Each number is 50 + 12 x the weight over its row's rms, rounded and kept within 0 to 99. Layers, rows and columns count from 0. The size before them is the row's rms in percent of the matrix's.

# layer 10 attention query, 256x256, rms 0.0299, rows 110-127, columns 128-255
109:49 62 57 64 44 66 37 61 48 61 19 35 60 55 54 53 66 45 58 31 65 54 51 58 21 43 54 52 50 25 46 58 85 50 60 71 58 35 58 72 44 44 42 58 49 42 43 57 40 61 49 53 64 59 51 69 56 56 43 46 63 63 62 53 53 60 55 47 50 59 51 43 43 38 78 32 55 37 59 42 41 49 54 51 54 57 51 43 70 54 59 47 69 47 51 43 50 39 47 46 45 45 27 70 38 46 34 36 43 59 58 57 49 48 58 65 51 57 49 46 78 46 49 59 33 76 34 40
105:46 58 63 50 24 55 32 52 60 39 32 47 43 52 47 30 61 68 57 80 58 51 32 40 46 48 48 74 51 56 54 50 63 41 47 44 51 53 55 48 37 48 53 51 29 39 54 65 56 60 48 61 55 59 47 67 41 40 50 44 48 44 53 62 33 50 59 59 55 53 59 36 52 55 42 27 63 75 43 57 69 57 52 44 47 45 46 55 53 56 55 51 41 77 56 41 40 46 65 58 66 47 60 20 67 65 28 50 58 64 37 61 75 29 66 46 45 50 78 19 54 41 75 58 46 55 56 50
095:54 60 57 40 68 44 60 52 42 33 54 48 57 60 57 61 41 33 60 41 33 80 34 53 83 53 33 59 54 32 44 50 38 42 69 63 63 51 48 42 65 29 48 32 65 38 48 48 60 56 33 41 31 46 34 57 28 34 48 43 70 41 46 41 39 50 45 45 30 30 47 54 56 48 40 38 40 37 32 52 55 65 30 74 69 43 79 32 63 50 61 32 50 67 51 68 61 60 44 44 31 46 62 40 67 56 36 60 46 60 50 54 51 66 54 17 29 52 51 31 46 55 46 27 48 44 48 56
100:56 53 62 44 45 54 60 56 42 45 43 54 49 48 54 47 53 65 39 57 42 51 35 47 20 65 62 55 54 65 31 49 30 57 39 67 38 41 42 60 36 59 80 52 62 41 44 49 62 53 54 40 57 55 49 36 57 54 43 31 37 45 76 50 37 52 42 60 49 68 64 54 56 43 65 48 55 54 44 55 46 50 47 75 53 67 63 31 49 70 49 33 39 48 51 56 57 44 67 61 32 31 43 47 63 58 52 52 48 78 50 48 48 45 46 41 57 71 35 26 42 46 57 45 61 74 55 47
092:75 56 41 67 45 60 28 74 63 44 44 33 27 54 49 46 33 48 63 52 40 53 39 45 32 36 47 42 52 47 50 67 39 45 39 37 56 53 65 52 60 64 51 57 34 48 62 55 56 62 50 28 61 52 66 38 58 52 25 49 71 54 46 56 36 45 62 54 44 57 62 42 71 51 51 51 59 58 67 59 67 40 56 29 55 55 46 74 64 30 31 43 50 55 64 46 71 41 50 66 64 40 62 67 31 63 74 61 65 45 41 60 44 43 47 47 41 50 46 37 59 45 38 39 29 62 50 68
090:49 54 44 32 30 40 52 47 70 50 44 70 61 54 63 48 48 51 65 59 42 59 56 48 73 61 52 55 56 48 54 39 36 51 15 49 55 42 43 55 33 76 43 23 32 51 62 83 52 34 62 42 27 53 45 32 52 67 25 42 69 58 58 46 36 52 52 57 43 52 83 53 34 46 42 74 64 57 55 68 49 52 68 43 41 38 31 62 34 52 57 49 50 61 43 59 54 42 54 40 34 43 63 44 70 66 49 76 39 62 27 34 25 73 54 57 58 61 41 38 59 27 21 33 48 48 45 52
102:30 67 42 63 64 43 55 37 57 56 48 65 53 51 54 61 66 34 65 57 43 54 32 66 45 59 58 51 21 37 52 33 33 71 54 78 60 40 33 52 48 53 55 59 48 47 41 51 58 52 42 41 50 48 63 36 49 56 56 49 61 44 42 35 42 57 72 69 37 45 44 63 62 48 58 40 55 27 70 36 56 49 45 69 59 42 40 71 42 53 50 61 42 49 62 57 62 37 33 51 36 67 47 46 51 44 51 59 49 34 58 53 65 46 51 38 38 62 60 48 36 74 41 40 24 46 35 55
102:68 54 41 25 49 31 44 57 43 61 62 24 54 63 60 45 36 73 68 54 40 48 60 72 51 61 43 33 56 41 58 62 70 51 41 82 32 58 46 83 42 32 54 46 68 67 56 61 55 57 32 55 64 41 59 50 34 45 35 45 43 43 52 31 52 37 57 50 58 35 48 60 47 66 41 50 46 44 58 44 52 36 29 48 31 38 31 56 63 52 56 56 51 66 69 51 45 44 62 41 38 81 35 45 70 59 62 45 27 53 40 59 43 70 41 60 61 59 33 26 35 69 40 66 65 58 63 60
102:48 50 43 57 49 42 56 58 45 53 59 36 42 60 67 40 44 49 33 44 51 54 56 58 57 49 50 38 46 33 64 38 55 50 36 38 49 46 79 44 39 50 73 47 23 64 63 48 54 59 65 43 64 48 51 60 35 53 60 43 55 50 66 51 31 24 43 72 53 44 61 60 36 30 33 49 62 60 48 54 49 51 69 61 30 40 49 26 46 31 41 29 52 29 59 44 66 53 53 48 31 51 56 39 61 69 39 43 55 33 46 39 40 68 35 30 76 62 39 55 41 38 20 39 65 52 73 71
102:53 51 19 41 26 44 55 21 48 43 61 76 43 60 47 44 25 66 66 63 55 54 51 55 68 26 60 51 58 55 31 29 49 52 71 49 48 33 31 40 43 44 48 52 44 53 45 50 46 61 50 44 44 47 53 60 42 62 52 45 44 58 52 44 41 65 53 47 68 37 70 36 68 42 37 39 49 77 37 50 57 58 44 67 63 44 26 64 58 70 44 57 56 56 55 62 41 50 57 47 40 42 50 49 47 40 51 67 36 44 31 44 28 54 46 48 46 52 70 18 56 79 66 43 40 52 40 59
099:46 39 56 38 29 65 30 56 59 46 50 33 71 56 35 40 56 35 64 38 75 47 61 43 52 39 31 26 50 67 40 35 52 74 54 59 35 59 37 21 65 56 42 39 34 64 42 58 57 35 47 52 46 57 45 67 55 52 47 39 50 49 17 66 79 56 49 63 40 54 50 43 43 45 58 53 43 46 54 39 57 41 35 56 66 57 61 53 42 63 62 40 46 38 40 46 37 52 46 46 51 51 55 63 79 73 60 46 62 47 49 44 54 48 39 62 57 57 55 53 52 62 49 30 60 52 57 59
101:63 52 55 41 52 51 48 55 62 79 40 68 41 55 75 36 60 58 46 52 60 26 43 58 57 69 53 52 55 50 69 49 59 49 47 46 50 48 40 28 58 55 31 43 56 49 46 47 48 50 37 35 55 33 64 50 42 42 52 56 65 25 47 60 53 39 44 66 46 45 64 42 53 66 32 36 58 51 42 38 46 49 46 32 47 61 43 65 67 34 48 42 59 51 41 46 58 71 30 51 41 38 52 38 69 36 48 57 67 70 71 47 57 52 34 53 30 41 48 55 37 44 37 37 49 44 45 30
100:45 34 49 38 34 52 43 62 48 62 46 57 42 28 66 57 57 61 64 43 59 39 62 63 61 47 41 52 28 51 53 48 46 38 28 41 50 53 44 62 54 25 36 34 55 43 37 52 45 61 61 36 62 43 73 68 72 78 38 48 57 42 43 44 55 44 31 47 50 27 65 54 45 46 27 38 34 55 46 54 48 62 51 34 39 80 43 54 52 45 38 39 32 61 49 44 48 43 61 71 59 38 48 61 39 41 56 48 58 37 54 39 31 65 59 57 35 40 48 67 31 46 52 47 58 43 64 25
095:32 59 46 53 35 61 56 90 60 64 38 21 38 48 21 45 15 47 46 65 58 57 52 41 59 46 67 48 37 50 62 68 51 74 75 46 35 58 57 48 47 52 35 53 57 71 33 64 53 47 50 32 54 23 47 37 37 52 44 44 41 71 68 47 52 59 54 42 60 55 65 82 39 56 63 76 65 56 39 57 50 53 66 47 47 41 41 73 53 62 64 49 42 47 66 39 43 49 23 60 52 38 62 65 52 47 42 72 51 54 33 25 50 53 57 40 39 62 74 40 46 46 33 51 33 80 61 47
105:32 42 48 53 43 50 68 46 58 44 61 28 50 55 42 37 36 64 60 73 37 33 70 52 58 52 45 38 37 36 64 26 62 52 58 42 49 49 71 47 42 55 60 56 53 27 12 54 54 49 44 85 48 61 43 49 70 66 66 63 55 73 64 55 51 40 61 61 63 64 67 47 71 36 35 64 39 48 44 69 29 53 44 55 55 46 61 56 56 43 61 33 53 45 58 43 60 73 45 60 45 51 46 47 48 45 41 58 42 48 42 67 38 56 46 35 42 59 46 54 57 54 68 23 70 60 49 51
102:57 65 63 55 55 55 75 58 42 58 39 51 54 59 57 45 25 49 70 51 44 62 46 33 25 49 45 51 77 61 44 65 46 67 51 66 57 43 54 48 59 54 49 66 57 41 64 50 26 50 43 45 32 38 41 39 61 38 55 40 68 47 43 31 54 56 44 49 33 52 35 78 68 34 76 58 43 51 38 35 60 61 41 60 45 59 51 59 51 50 45 48 63 69 46 50 58 59 69 49 53 25 50 46 38 61 58 26 42 59 54 48 52 37 42 42 43 64 43 61 45 64 27 43 55 63 57 64
100:43 62 18 38 30 45 49 32 29 44 50 39 28 50 70 40 50 50 33 36 57 39 42 62 72 58 51 69 41 34 28 37 52 46 38 45 53 59 39 36 42 44 33 48 47 47 43 60 66 52 46 71 44 54 42 60 54 54 37 51 67 61 54 33 35 60 46 45 34 48 63 62 45 59 68 42 62 56 50 57 31 44 65 37 42 44 47 66 54 51 57 54 45 45 51 52 38 37 73 43 37 35 40 44 39 37 41 29 47 72 62 54 54 52 60 54 40 41 59 36 58 42 50 46 44 66 79 40
101:48 46 45 64 33 47 52 45 49 57 59 51 28 48 50 27 65 45 00 31 23 33 44 31 63 56 43 49 46 67 52 47 46 66 55 57 53 38 71 42 43 59 53 41 45 39 53 34 48 32 67 29 43 49 52 59 52 28 19 57 53 54 35 52 66 46 43 50 40 57 50 56 57 57 49 64 35 78 54 53 43 43 65 41 51 50 44 61 39 44 51 65 42 55 32 48 52 49 31 55 66 41 52 50 53 55 62 72 43 55 50 52 49 27 39 37 52 49 50 44 46 49 41 50 44 52 55 39
# layer 10 attention key, 256x256, rms 0.0299, rows 110-127, columns 128-255
113:53 31 54 44 60 50 37 56 43 54 34 47 55 53 47 32 28 62 62 56 56 69 50 26 22 56 48 39 32 49 65 49 52 46 67 36 53 66 55 53 65 69 57 42 63 56 72 33 59 52 67 69 42 38 26 36 35 43 45 52 59 53 58 67 49 30 40 42 42 48 36 46 54 59 31 38 37 71 64 33 49 67 41 50 52 38 61 44 39 31 49 35 34 56 27 40 49 52 28 50 57 60 55 45 55 32 56 39 52 59 48 41 37 56 55 75 29 53 57 34 29 41 47 39 43 55 22 63
109:52 36 50 70 58 45 37 64 47 49 64 48 31 47 29 34 35 66 49 36 39 56 48 34 45 72 46 46 68 43 48 74 40 18 51 46 38 61 62 48 52 52 62 36 52 52 42 62 43 34 50 49 47 55 50 60 50 60 44 48 63 60 63 40 64 43 55 63 52 58 65 45 20 47 52 48 58 50 45 74 49 49 54 40 56 69 55 47 46 72 41 50 35 53 63 38 70 30 47 36 44 36 57 94 39 56 39 37 41 46 37 51 48 70 65 44 42 42 32 59 57 51 39 39 52 53 58 27
104:46 39 47 43 47 32 40 55 42 48 55 44 68 47 23 55 55 44 29 54 58 35 49 19 64 63 34 71 59 45 35 45 42 46 30 39 40 19 29 37 53 29 41 25 37 44 41 57 44 47 50 51 50 40 57 57 69 48 36 38 35 46 69 49 60 65 56 56 58 49 80 51 53 66 48 52 61 58 65 56 60 74 31 37 52 28 46 42 37 37 46 80 24 58 32 72 33 40 50 35 63 50 47 62 53 47 50 47 34 54 62 70 41 43 57 66 54 55 36 62 38 42 46 54 55 58 39 40
099:46 56 65 37 55 56 71 39 64 53 44 47 38 68 32 60 47 61 61 55 33 30 32 43 39 40 66 61 61 71 41 43 40 55 45 43 49 36 52 32 25 58 44 43 62 33 57 67 53 33 43 84 53 57 41 54 36 55 47 31 39 46 61 51 66 39 36 57 39 33 47 63 67 60 46 36 32 69 58 38 50 54 48 64 59 41 35 51 46 54 55 62 63 47 53 70 46 59 62 49 34 53 29 47 48 70 54 45 38 64 59 44 47 49 46 59 64 67 56 59 36 48 67 48 47 52 56 51
102:46 62 50 45 37 55 31 44 56 64 34 38 18 74 54 27 52 39 49 68 54 45 45 45 61 50 69 55 44 36 32 63 43 35 64 41 43 37 44 43 51 40 52 44 61 47 38 59 34 64 61 59 69 49 52 53 46 67 60 55 53 42 53 55 47 45 63 41 49 58 57 50 60 51 29 34 68 33 58 51 78 49 66 48 53 53 53 52 85 66 48 44 34 58 61 56 29 47 22 46 69 64 49 36 30 59 54 55 52 46 50 65 33 45 54 49 38 78 35 34 53 50 57 58 63 58 39 53
104:40 45 68 69 25 66 49 40 57 61 45 35 47 57 65 54 44 53 37 67 59 37 26 61 47 53 51 51 60 59 65 38 26 65 55 45 57 36 56 69 45 39 60 30 40 70 41 43 51 44 61 63 49 66 49 56 58 41 36 60 63 38 59 50 41 70 60 62 68 42 61 40 37 38 53 41 60 36 37 50 31 88 65 32 43 51 50 41 52 42 52 46 37 32 69 40 57 38 57 38 49 43 50 55 53 57 51 39 29 43 43 71 46 48 73 53 78 57 53 30 40 51 40 46 54 53 41 59
101:35 61 50 34 57 38 36 63 45 36 50 42 54 51 46 46 35 52 56 60 53 83 70 17 40 57 38 58 62 54 57 70 42 36 51 43 47 44 66 37 49 65 49 22 29 32 54 39 61 63 42 47 36 65 49 61 49 62 32 32 56 65 49 42 30 62 53 39 39 45 65 42 29 63 46 65 40 50 51 56 70 44 53 63 45 37 75 43 55 41 69 47 48 27 42 56 45 52 72 32 51 48 51 68 40 58 71 58 43 51 39 63 37 53 51 49 52 41 47 74 54 44 40 49 54 28 60 69
102:42 62 47 54 35 67 54 51 49 28 63 48 42 40 53 37 48 72 30 71 49 38 55 43 25 47 58 55 07 44 54 62 46 58 47 52 49 65 35 46 48 65 40 52 53 45 44 37 53 45 76 46 49 34 44 40 62 61 58 43 41 58 62 68 42 38 55 67 38 30 63 42 59 49 18 61 65 38 44 59 55 59 61 53 55 46 34 46 39 58 47 61 62 65 67 44 43 62 59 44 26 66 49 46 65 61 45 47 31 60 54 44 58 48 53 51 43 62 52 41 53 44 56 44 50 42 56 67
106:49 56 43 55 68 42 34 55 27 42 59 43 43 60 46 83 57 47 52 45 44 54 64 46 42 49 55 29 59 51 43 49 48 34 43 56 43 56 60 62 65 55 52 75 56 74 28 38 57 60 53 73 40 48 45 44 58 39 57 61 63 39 44 64 63 41 58 51 58 37 50 49 27 38 66 39 55 66 65 32 73 44 67 74 52 56 40 52 62 47 63 41 51 52 41 44 34 65 50 57 43 63 61 52 52 38 36 66 38 40 54 62 42 46 20 43 59 68 52 26 72 48 46 43 73 51 40 59
102:38 63 62 18 47 56 45 74 53 66 40 46 60 48 48 50 75 46 42 49 35 42 85 40 34 69 53 44 58 66 55 25 72 48 65 44 65 51 59 47 59 38 31 52 50 51 51 61 39 50 61 38 46 55 73 55 40 56 48 27 45 36 56 76 53 52 31 40 42 52 53 52 58 60 53 51 20 42 57 40 39 57 43 51 74 61 55 44 41 34 36 57 31 50 47 45 25 49 54 52 51 34 41 58 49 52 57 36 49 52 50 50 45 30 48 53 62 59 43 38 46 39 55 62 61 41 33 26
098:49 43 65 33 60 51 49 54 52 48 42 38 64 54 30 48 43 46 28 62 47 30 69 61 68 23 57 61 56 54 72 35 26 46 56 60 44 34 69 60 53 68 60 30 48 47 50 44 44 40 72 53 47 52 76 50 43 54 62 46 58 20 49 46 43 61 40 54 34 53 36 54 58 39 39 71 71 47 49 57 51 74 48 46 69 47 41 58 60 78 58 49 71 58 43 57 42 53 31 50 56 73 58 55 57 61 57 54 46 56 70 56 27 38 57 79 55 54 30 66 66 58 47 65 56 27 70 46
097:51 59 60 86 54 54 49 47 39 38 80 58 35 20 62 62 58 51 48 55 50 55 31 29 42 56 57 50 42 59 28 53 25 42 40 37 61 42 44 57 61 56 59 58 57 58 48 44 57 52 62 38 57 30 44 70 59 58 66 48 40 42 65 59 40 51 63 52 43 49 49 54 52 53 56 67 50 40 53 70 53 45 53 49 60 55 49 60 33 47 32 59 41 41 54 42 57 30 51 37 61 46 56 56 38 56 23 45 36 77 46 54 54 58 56 52 40 53 44 48 50 54 45 72 66 54 58 49
096:55 42 15 40 44 60 64 41 51 40 48 33 53 59 54 45 87 64 65 42 30 54 42 62 63 47 59 58 39 43 43 71 67 38 36 48 66 45 32 51 69 61 40 55 61 65 60 41 52 30 74 41 58 51 46 60 49 57 66 56 24 56 75 47 31 44 51 38 60 52 74 23 72 40 58 23 47 35 52 62 60 41 32 39 49 55 20 55 49 50 41 41 59 35 53 59 43 34 68 44 44 39 27 43 43 50 46 45 55 64 57 58 54 66 74 52 53 35 43 49 49 46 53 35 43 65 43 50
100:39 37 47 49 48 62 43 35 53 68 66 70 51 27 57 41 62 66 47 51 47 54 28 49 36 47 70 41 57 42 75 49 41 40 59 47 60 55 42 61 53 45 57 70 30 40 39 29 32 59 51 50 45 69 35 52 55 53 52 43 54 25 44 65 48 63 60 53 64 43 49 72 57 62 53 48 51 67 57 47 45 46 47 55 41 39 49 58 45 58 79 54 51 47 75 45 30 57 57 60 62 57 35 50 48 31 57 60 55 21 64 54 55 43 66 42 54 50 61 70 37 60 49 61 37 68 36 58
103:37 60 33 43 45 51 56 42 50 71 38 51 43 86 63 40 56 59 47 48 45 71 68 43 82 65 58 57 40 37 49 51 48 56 39 64 53 50 47 56 45 67 47 63 53 63 35 52 35 73 32 64 62 48 69 57 58 55 39 46 60 45 30 41 57 50 47 44 49 44 45 67 60 45 45 69 65 47 71 37 75 43 55 51 40 63 63 73 38 40 61 49 72 33 67 45 37 51 60 24 66 54 60 61 45 55 44 47 62 55 35 47 67 45 41 44 42 43 51 66 40 60 48 44 42 44 14 60
102:43 56 50 71 58 18 51 35 64 42 57 78 50 65 26 42 22 38 50 49 69 56 26 83 45 45 46 65 31 60 54 66 45 51 38 44 54 25 47 29 53 36 51 31 49 46 56 69 41 52 46 50 32 51 38 42 65 50 56 44 72 28 71 44 46 39 53 66 53 57 52 63 61 53 13 66 61 49 41 62 62 74 51 56 65 32 82 51 45 86 31 32 53 63 54 53 63 54 25 54 43 50 40 46 38 57 39 56 43 58 58 60 52 40 56 68 43 39 63 59 37 71 47 41 56 47 56 67
101:66 55 58 58 53 69 45 49 38 42 49 49 41 43 48 47 56 56 63 45 50 53 43 54 35 46 55 76 39 46 61 51 51 53 61 39 60 47 37 52 52 70 41 62 72 61 41 42 47 44 38 52 54 52 38 44 62 30 47 44 68 49 41 63 57 37 57 57 46 52 45 50 48 44 67 45 47 22 79 44 49 45 48 36 65 57 64 40 49 75 25 51 21 43 49 41 61 36 49 48 56 47 30 38 56 48 63 33 48 57 21 62 55 26 44 25 52 54 70 67 53 45 47 59 50 63 47 59
107:53 34 42 38 65 56 47 63 37 43 56 46 43 48 52 41 85 50 54 55 50 49 16 29 68 45 82 59 81 65 51 50 57 60 54 43 37 60 49 84 48 46 39 61 67 38 71 47 59 57 38 90 67 63 49 53 38 32 26 46 45 52 74 41 53 46 43 51 62 71 53 36 55 67 76 56 37 58 60 70 45 55 57 49 75 72 54 53 66 67 50 69 44 55 49 47 57 57 55 37 59 54 41 42 38 34 41 40 51 59 49 63 54 49 34 30 55 74 37 49 61 54 54 41 45 78 58 34
# layer 10 attention value, 256x256, rms 0.0298, rows 64-73, columns 128-255
085:48 47 49 46 38 58 54 58 41 50 42 35 47 54 23 30 32 43 59 53 53 43 47 32 61 27 69 37 44 51 51 45 66 42 80 33 71 55 47 35 45 45 44 66 56 45 75 43 69 48 76 40 68 55 47 43 69 54 53 64 41 49 47 61 45 54 41 59 56 57 71 48 46 22 64 60 40 70 28 42 24 59 42 62 51 50 59 53 34 54 34 70 37 67 60 23 57 48 42 42 59 56 48 41 56 53 39 39 21 48 63 58 44 65 45 29 46 64 59 41 42 60 50 65 62 43 48 51
097:59 43 47 99 19 51 45 55 58 42 52 60 34 42 61 53 69 42 57 39 29 74 76 60 55 39 43 48 50 44 48 53 40 45 62 60 69 48 49 41 61 62 35 44 42 45 25 42 63 55 54 31 38 29 40 50 62 60 63 61 40 42 53 51 47 53 24 51 41 68 46 33 49 41 37 66 66 52 56 35 50 64 35 58 67 46 55 40 45 58 44 39 62 55 60 46 41 58 54 52 38 57 61 51 48 64 28 41 30 66 75 47 38 28 57 46 44 44 47 33 45 42 48 54 48 44 55 68
097:47 38 28 61 60 45 73 47 69 38 52 49 52 58 52 48 45 45 34 35 44 37 40 50 32 53 55 54 60 42 52 64 44 59 54 56 40 65 54 68 36 37 62 54 46 31 48 25 60 40 33 42 43 36 43 75 36 48 43 62 64 66 44 43 45 70 67 53 45 52 63 45 41 57 68 42 29 55 58 54 51 46 40 55 42 43 64 46 66 60 53 43 43 57 54 52 40 53 40 47 46 51 66 63 50 45 48 47 55 21 41 55 78 33 54 45 56 58 63 48 57 45 49 63 83 42 57 33
093:42 33 47 50 66 49 43 55 60 40 46 48 31 67 47 47 55 49 31 61 57 54 76 68 68 55 46 58 38 53 56 53 42 60 15 48 43 40 67 75 27 64 42 52 53 66 52 27 35 57 55 64 53 58 58 58 48 81 47 53 48 24 65 50 53 33 42 36 67 67 43 62 43 32 49 51 29 47 58 62 63 59 65 38 42 53 60 44 48 46 29 46 51 45 45 60 30 48 47 49 78 72 58 40 51 63 44 63 19 54 46 51 71 43 35 50 48 54 76 64 60 60 49 46 62 44 64 60
093:31 62 59 52 38 43 46 52 68 59 43 58 49 64 51 39 54 55 54 47 65 58 46 71 55 65 57 36 54 63 30 42 77 69 62 51 52 29 67 58 62 47 58 33 78 52 41 45 49 57 57 46 50 53 40 39 52 50 67 50 47 52 48 46 80 53 55 56 33 53 52 31 34 64 56 59 33 36 53 57 66 42 46 66 72 46 36 51 39 46 69 45 56 57 68 56 30 58 67 52 45 44 55 53 56 47 46 58 54 53 58 64 45 48 50 52 43 45 45 51 51 48 36 56 45 22 48 87
105:46 58 58 45 68 40 53 65 49 47 31 61 31 70 56 37 54 68 52 38 63 48 45 63 62 39 47 25 64 56 63 34 51 26 63 54 60 43 45 53 48 44 48 23 38 61 37 53 39 48 67 48 68 45 71 41 54 59 38 47 64 39 31 56 62 38 52 36 36 29 52 56 49 39 49 33 28 54 59 27 29 53 43 43 73 72 72 41 48 52 40 34 53 70 52 71 45 57 64 44 39 42 56 47 58 48 53 49 69 58 56 36 65 50 44 43 47 57 83 59 61 64 34 39 39 70 35 52
102:60 41 38 36 32 40 60 46 37 67 55 63 71 68 42 30 66 43 45 64 67 62 52 66 55 56 57 33 63 65 48 47 53 60 54 54 47 43 51 57 49 60 44 55 57 43 35 76 43 52 59 56 53 63 62 39 35 55 29 65 71 23 22 72 49 40 28 32 59 40 62 44 59 52 60 46 23 47 58 53 58 57 46 42 71 78 56 56 64 57 58 50 53 56 51 44 42 56 38 45 57 51 65 49 56 35 40 66 42 41 57 54 72 62 48 51 65 40 62 56 48 71 64 39 45 50 28 41
098:55 51 59 46 50 48 52 54 50 31 51 66 64 42 71 51 42 51 45 59 58 53 12 60 37 54 27 18 38 48 57 29 61 58 34 41 56 53 67 59 35 20 34 51 46 54 55 32 51 60 63 47 52 51 33 63 49 39 40 34 67 45 66 39 53 59 70 47 62 36 55 65 37 38 57 29 33 60 48 37 40 34 47 75 55 65 51 62 55 57 48 68 66 52 37 50 52 44 34 52 48 62 61 29 64 54 58 68 52 42 54 49 53 51 51 38 45 44 32 47 54 36 42 50 50 26 48 54
093:31 52 44 81 51 65 49 63 53 52 78 52 61 40 47 60 52 39 51 76 17 52 51 42 67 52 66 71 58 63 36 54 29 32 51 36 60 67 44 64 34 42 42 40 46 51 71 45 36 62 42 42 46 51 23 51 56 56 39 50 40 51 45 55 58 51 52 36 72 52 35 49 61 24 57 41 40 51 62 52 65 40 44 36 45 47 54 83 40 46 40 44 44 45 74 39 38 51 59 52 48 50 64 42 53 45 41 52 64 40 41 59 63 44 43 54 55 71 51 47 58 55 43 39 59 50 51 38
091:68 54 49 68 56 77 28 60 26 45 44 28 37 32 68 70 45 20 29 44 43 67 50 39 43 60 65 52 41 41 56 56 43 79 51 35 44 44 53 26 48 57 49 57 60 59 37 64 53 48 58 54 61 67 50 30 46 46 39 59 33 42 37 72 52 52 42 68 58 45 62 79 30 26 58 61 47 37 37 46 32 59 36 55 47 56 46 44 42 56 53 37 52 53 57 60 47 66 57 56 43 60 51 49 51 59 44 56 46 60 49 36 52 77 63 69 65 58 70 58 36 41 38 47 51 51 51 53
# layer 10 attention output (transposed), 256x256, rms 0.0373, rows 64-72, columns 128-255
082:59 32 27 48 42 52 57 24 50 40 53 46 62 29 46 31 60 56 31 55 49 32 37 30 74 50 39 60 61 76 48 33 57 60 26 61 35 60 56 62 34 55 60 55 39 63 43 53 39 39 31 56 38 59 37 51 52 51 56 65 61 57 56 55 45 41 66 68 60 48 45 54 68 62 38 46 46 62 69 45 54 58 60 33 63 73 43 70 40 48 49 73 57 59 26 38 63 45 55 56 59 40 42 60 63 50 69 52 48 55 42 26 67 48 49 57 51 57 62 56 39 53 45 45 58 52 51 46
094:40 53 50 44 47 43 56 38 45 52 45 30 34 42 55 30 56 61 27 48 42 48 59 38 27 58 42 58 47 58 36 51 56 42 53 44 41 21 66 72 74 40 37 66 52 47 52 51 56 42 39 41 62 55 53 38 50 49 56 56 51 52 74 56 44 35 37 53 62 62 70 55 40 69 50 54 32 59 60 53 51 39 59 56 60 56 42 34 44 70 63 48 33 66 52 40 58 41 53 61 52 35 45 37 27 62 44 81 57 61 53 54 45 30 51 44 62 49 85 59 65 49 48 38 68 60 27 37
094:52 35 53 34 55 54 47 60 55 45 54 47 47 38 41 55 32 43 23 41 47 44 51 68 40 60 52 43 63 54 61 51 46 48 42 53 56 51 33 38 59 34 56 31 28 44 52 81 56 63 60 68 57 56 37 55 40 42 45 50 49 65 40 39 60 59 47 46 30 57 40 46 61 38 39 14 48 72 54 52 45 43 49 52 37 61 50 62 53 69 49 46 60 50 54 67 52 48 28 61 56 59 41 36 53 63 25 45 44 49 35 59 36 60 47 50 59 48 84 50 41 31 37 64 60 47 72 46
089:39 65 57 40 44 44 37 38 55 44 51 50 57 42 53 57 53 41 27 59 55 87 52 67 40 73 47 73 47 67 64 34 71 48 57 42 75 17 53 57 44 52 48 56 59 35 45 73 52 60 60 57 46 67 47 53 57 56 46 55 36 45 48 53 57 54 41 46 61 37 67 77 52 41 45 49 48 60 47 65 48 35 52 54 50 57 63 63 30 71 52 26 52 40 33 63 44 48 53 48 59 28 35 50 46 39 44 50 51 30 34 24 42 63 53 58 38 36 35 28 62 42 50 50 49 43 35 53
091:56 61 55 70 35 33 52 50 67 26 68 34 52 48 71 26 48 58 71 47 37 47 56 23 62 65 42 50 35 55 52 39 35 77 29 31 47 38 62 42 32 62 37 44 56 51 72 46 52 45 41 47 46 82 47 47 46 32 49 42 42 34 61 60 38 57 49 51 38 45 47 32 70 80 37 81 40 61 61 67 55 45 60 37 56 41 49 48 48 31 61 39 66 46 50 54 51 61 59 49 53 58 52 54 64 44 55 41 61 48 51 72 53 36 43 41 57 23 70 49 70 56 37 58 44 53 66 39
105:51 44 69 75 60 41 40 45 51 63 62 41 41 60 53 59 90 45 78 36 39 55 38 40 76 53 46 52 51 58 55 55 47 50 48 59 57 51 52 53 50 61 40 57 56 36 52 38 57 53 36 42 41 51 61 53 60 46 33 58 40 30 63 69 52 46 31 67 50 49 39 48 42 52 46 56 36 42 59 44 40 69 50 49 56 80 67 47 55 44 56 40 46 89 52 41 53 53 37 71 41 50 38 42 57 67 61 35 50 45 39 49 57 78 58 62 40 53 43 44 51 47 40 53 52 34 56 53
100:74 62 59 39 73 62 45 44 50 47 50 72 45 61 61 55 40 39 42 43 44 56 51 51 61 71 37 37 51 40 50 46 49 28 35 39 48 18 35 80 49 49 39 47 41 54 36 68 25 51 42 59 73 56 54 42 71 48 34 50 54 52 38 50 47 53 36 32 62 48 47 59 49 47 47 46 53 23 54 42 67 42 59 44 56 77 63 62 46 55 52 51 47 57 43 26 52 51 43 47 35 50 23 64 41 36 52 34 40 60 44 45 39 58 56 63 33 42 43 76 50 58 48 50 43 64 52 52
097:51 33 49 45 48 51 37 42 53 65 38 47 31 54 69 43 39 50 39 35 55 46 45 44 40 50 55 66 48 65 60 64 43 56 41 32 35 39 50 61 47 47 36 55 39 44 21 37 51 48 52 27 43 58 49 16 33 26 37 60 30 72 53 35 51 47 54 71 63 75 61 53 76 45 50 30 29 47 59 56 68 38 47 43 54 66 47 53 50 63 53 42 57 40 47 62 55 47 52 44 36 45 65 49 76 74 43 56 67 62 53 52 58 57 39 50 51 34 39 74 54 36 46 38 83 40 66 45
090:39 56 56 45 48 55 55 55 43 56 51 46 72 43 53 57 47 42 52 38 59 57 39 42 46 44 66 32 53 38 45 69 54 43 45 62 52 49 48 55 42 32 58 54 33 31 46 47 54 73 31 51 64 51 44 54 33 31 46 43 56 62 32 53 30 38 39 50 52 44 49 47 34 35 45 68 55 48 44 64 38 36 39 76 34 49 57 18 38 78 30 25 49 35 31 68 49 32 67 60 41 40 44 55 27 49 73 56 22 64 42 42 40 63 58 32 47 47 55 50 33 41 47 45 43 75 63 52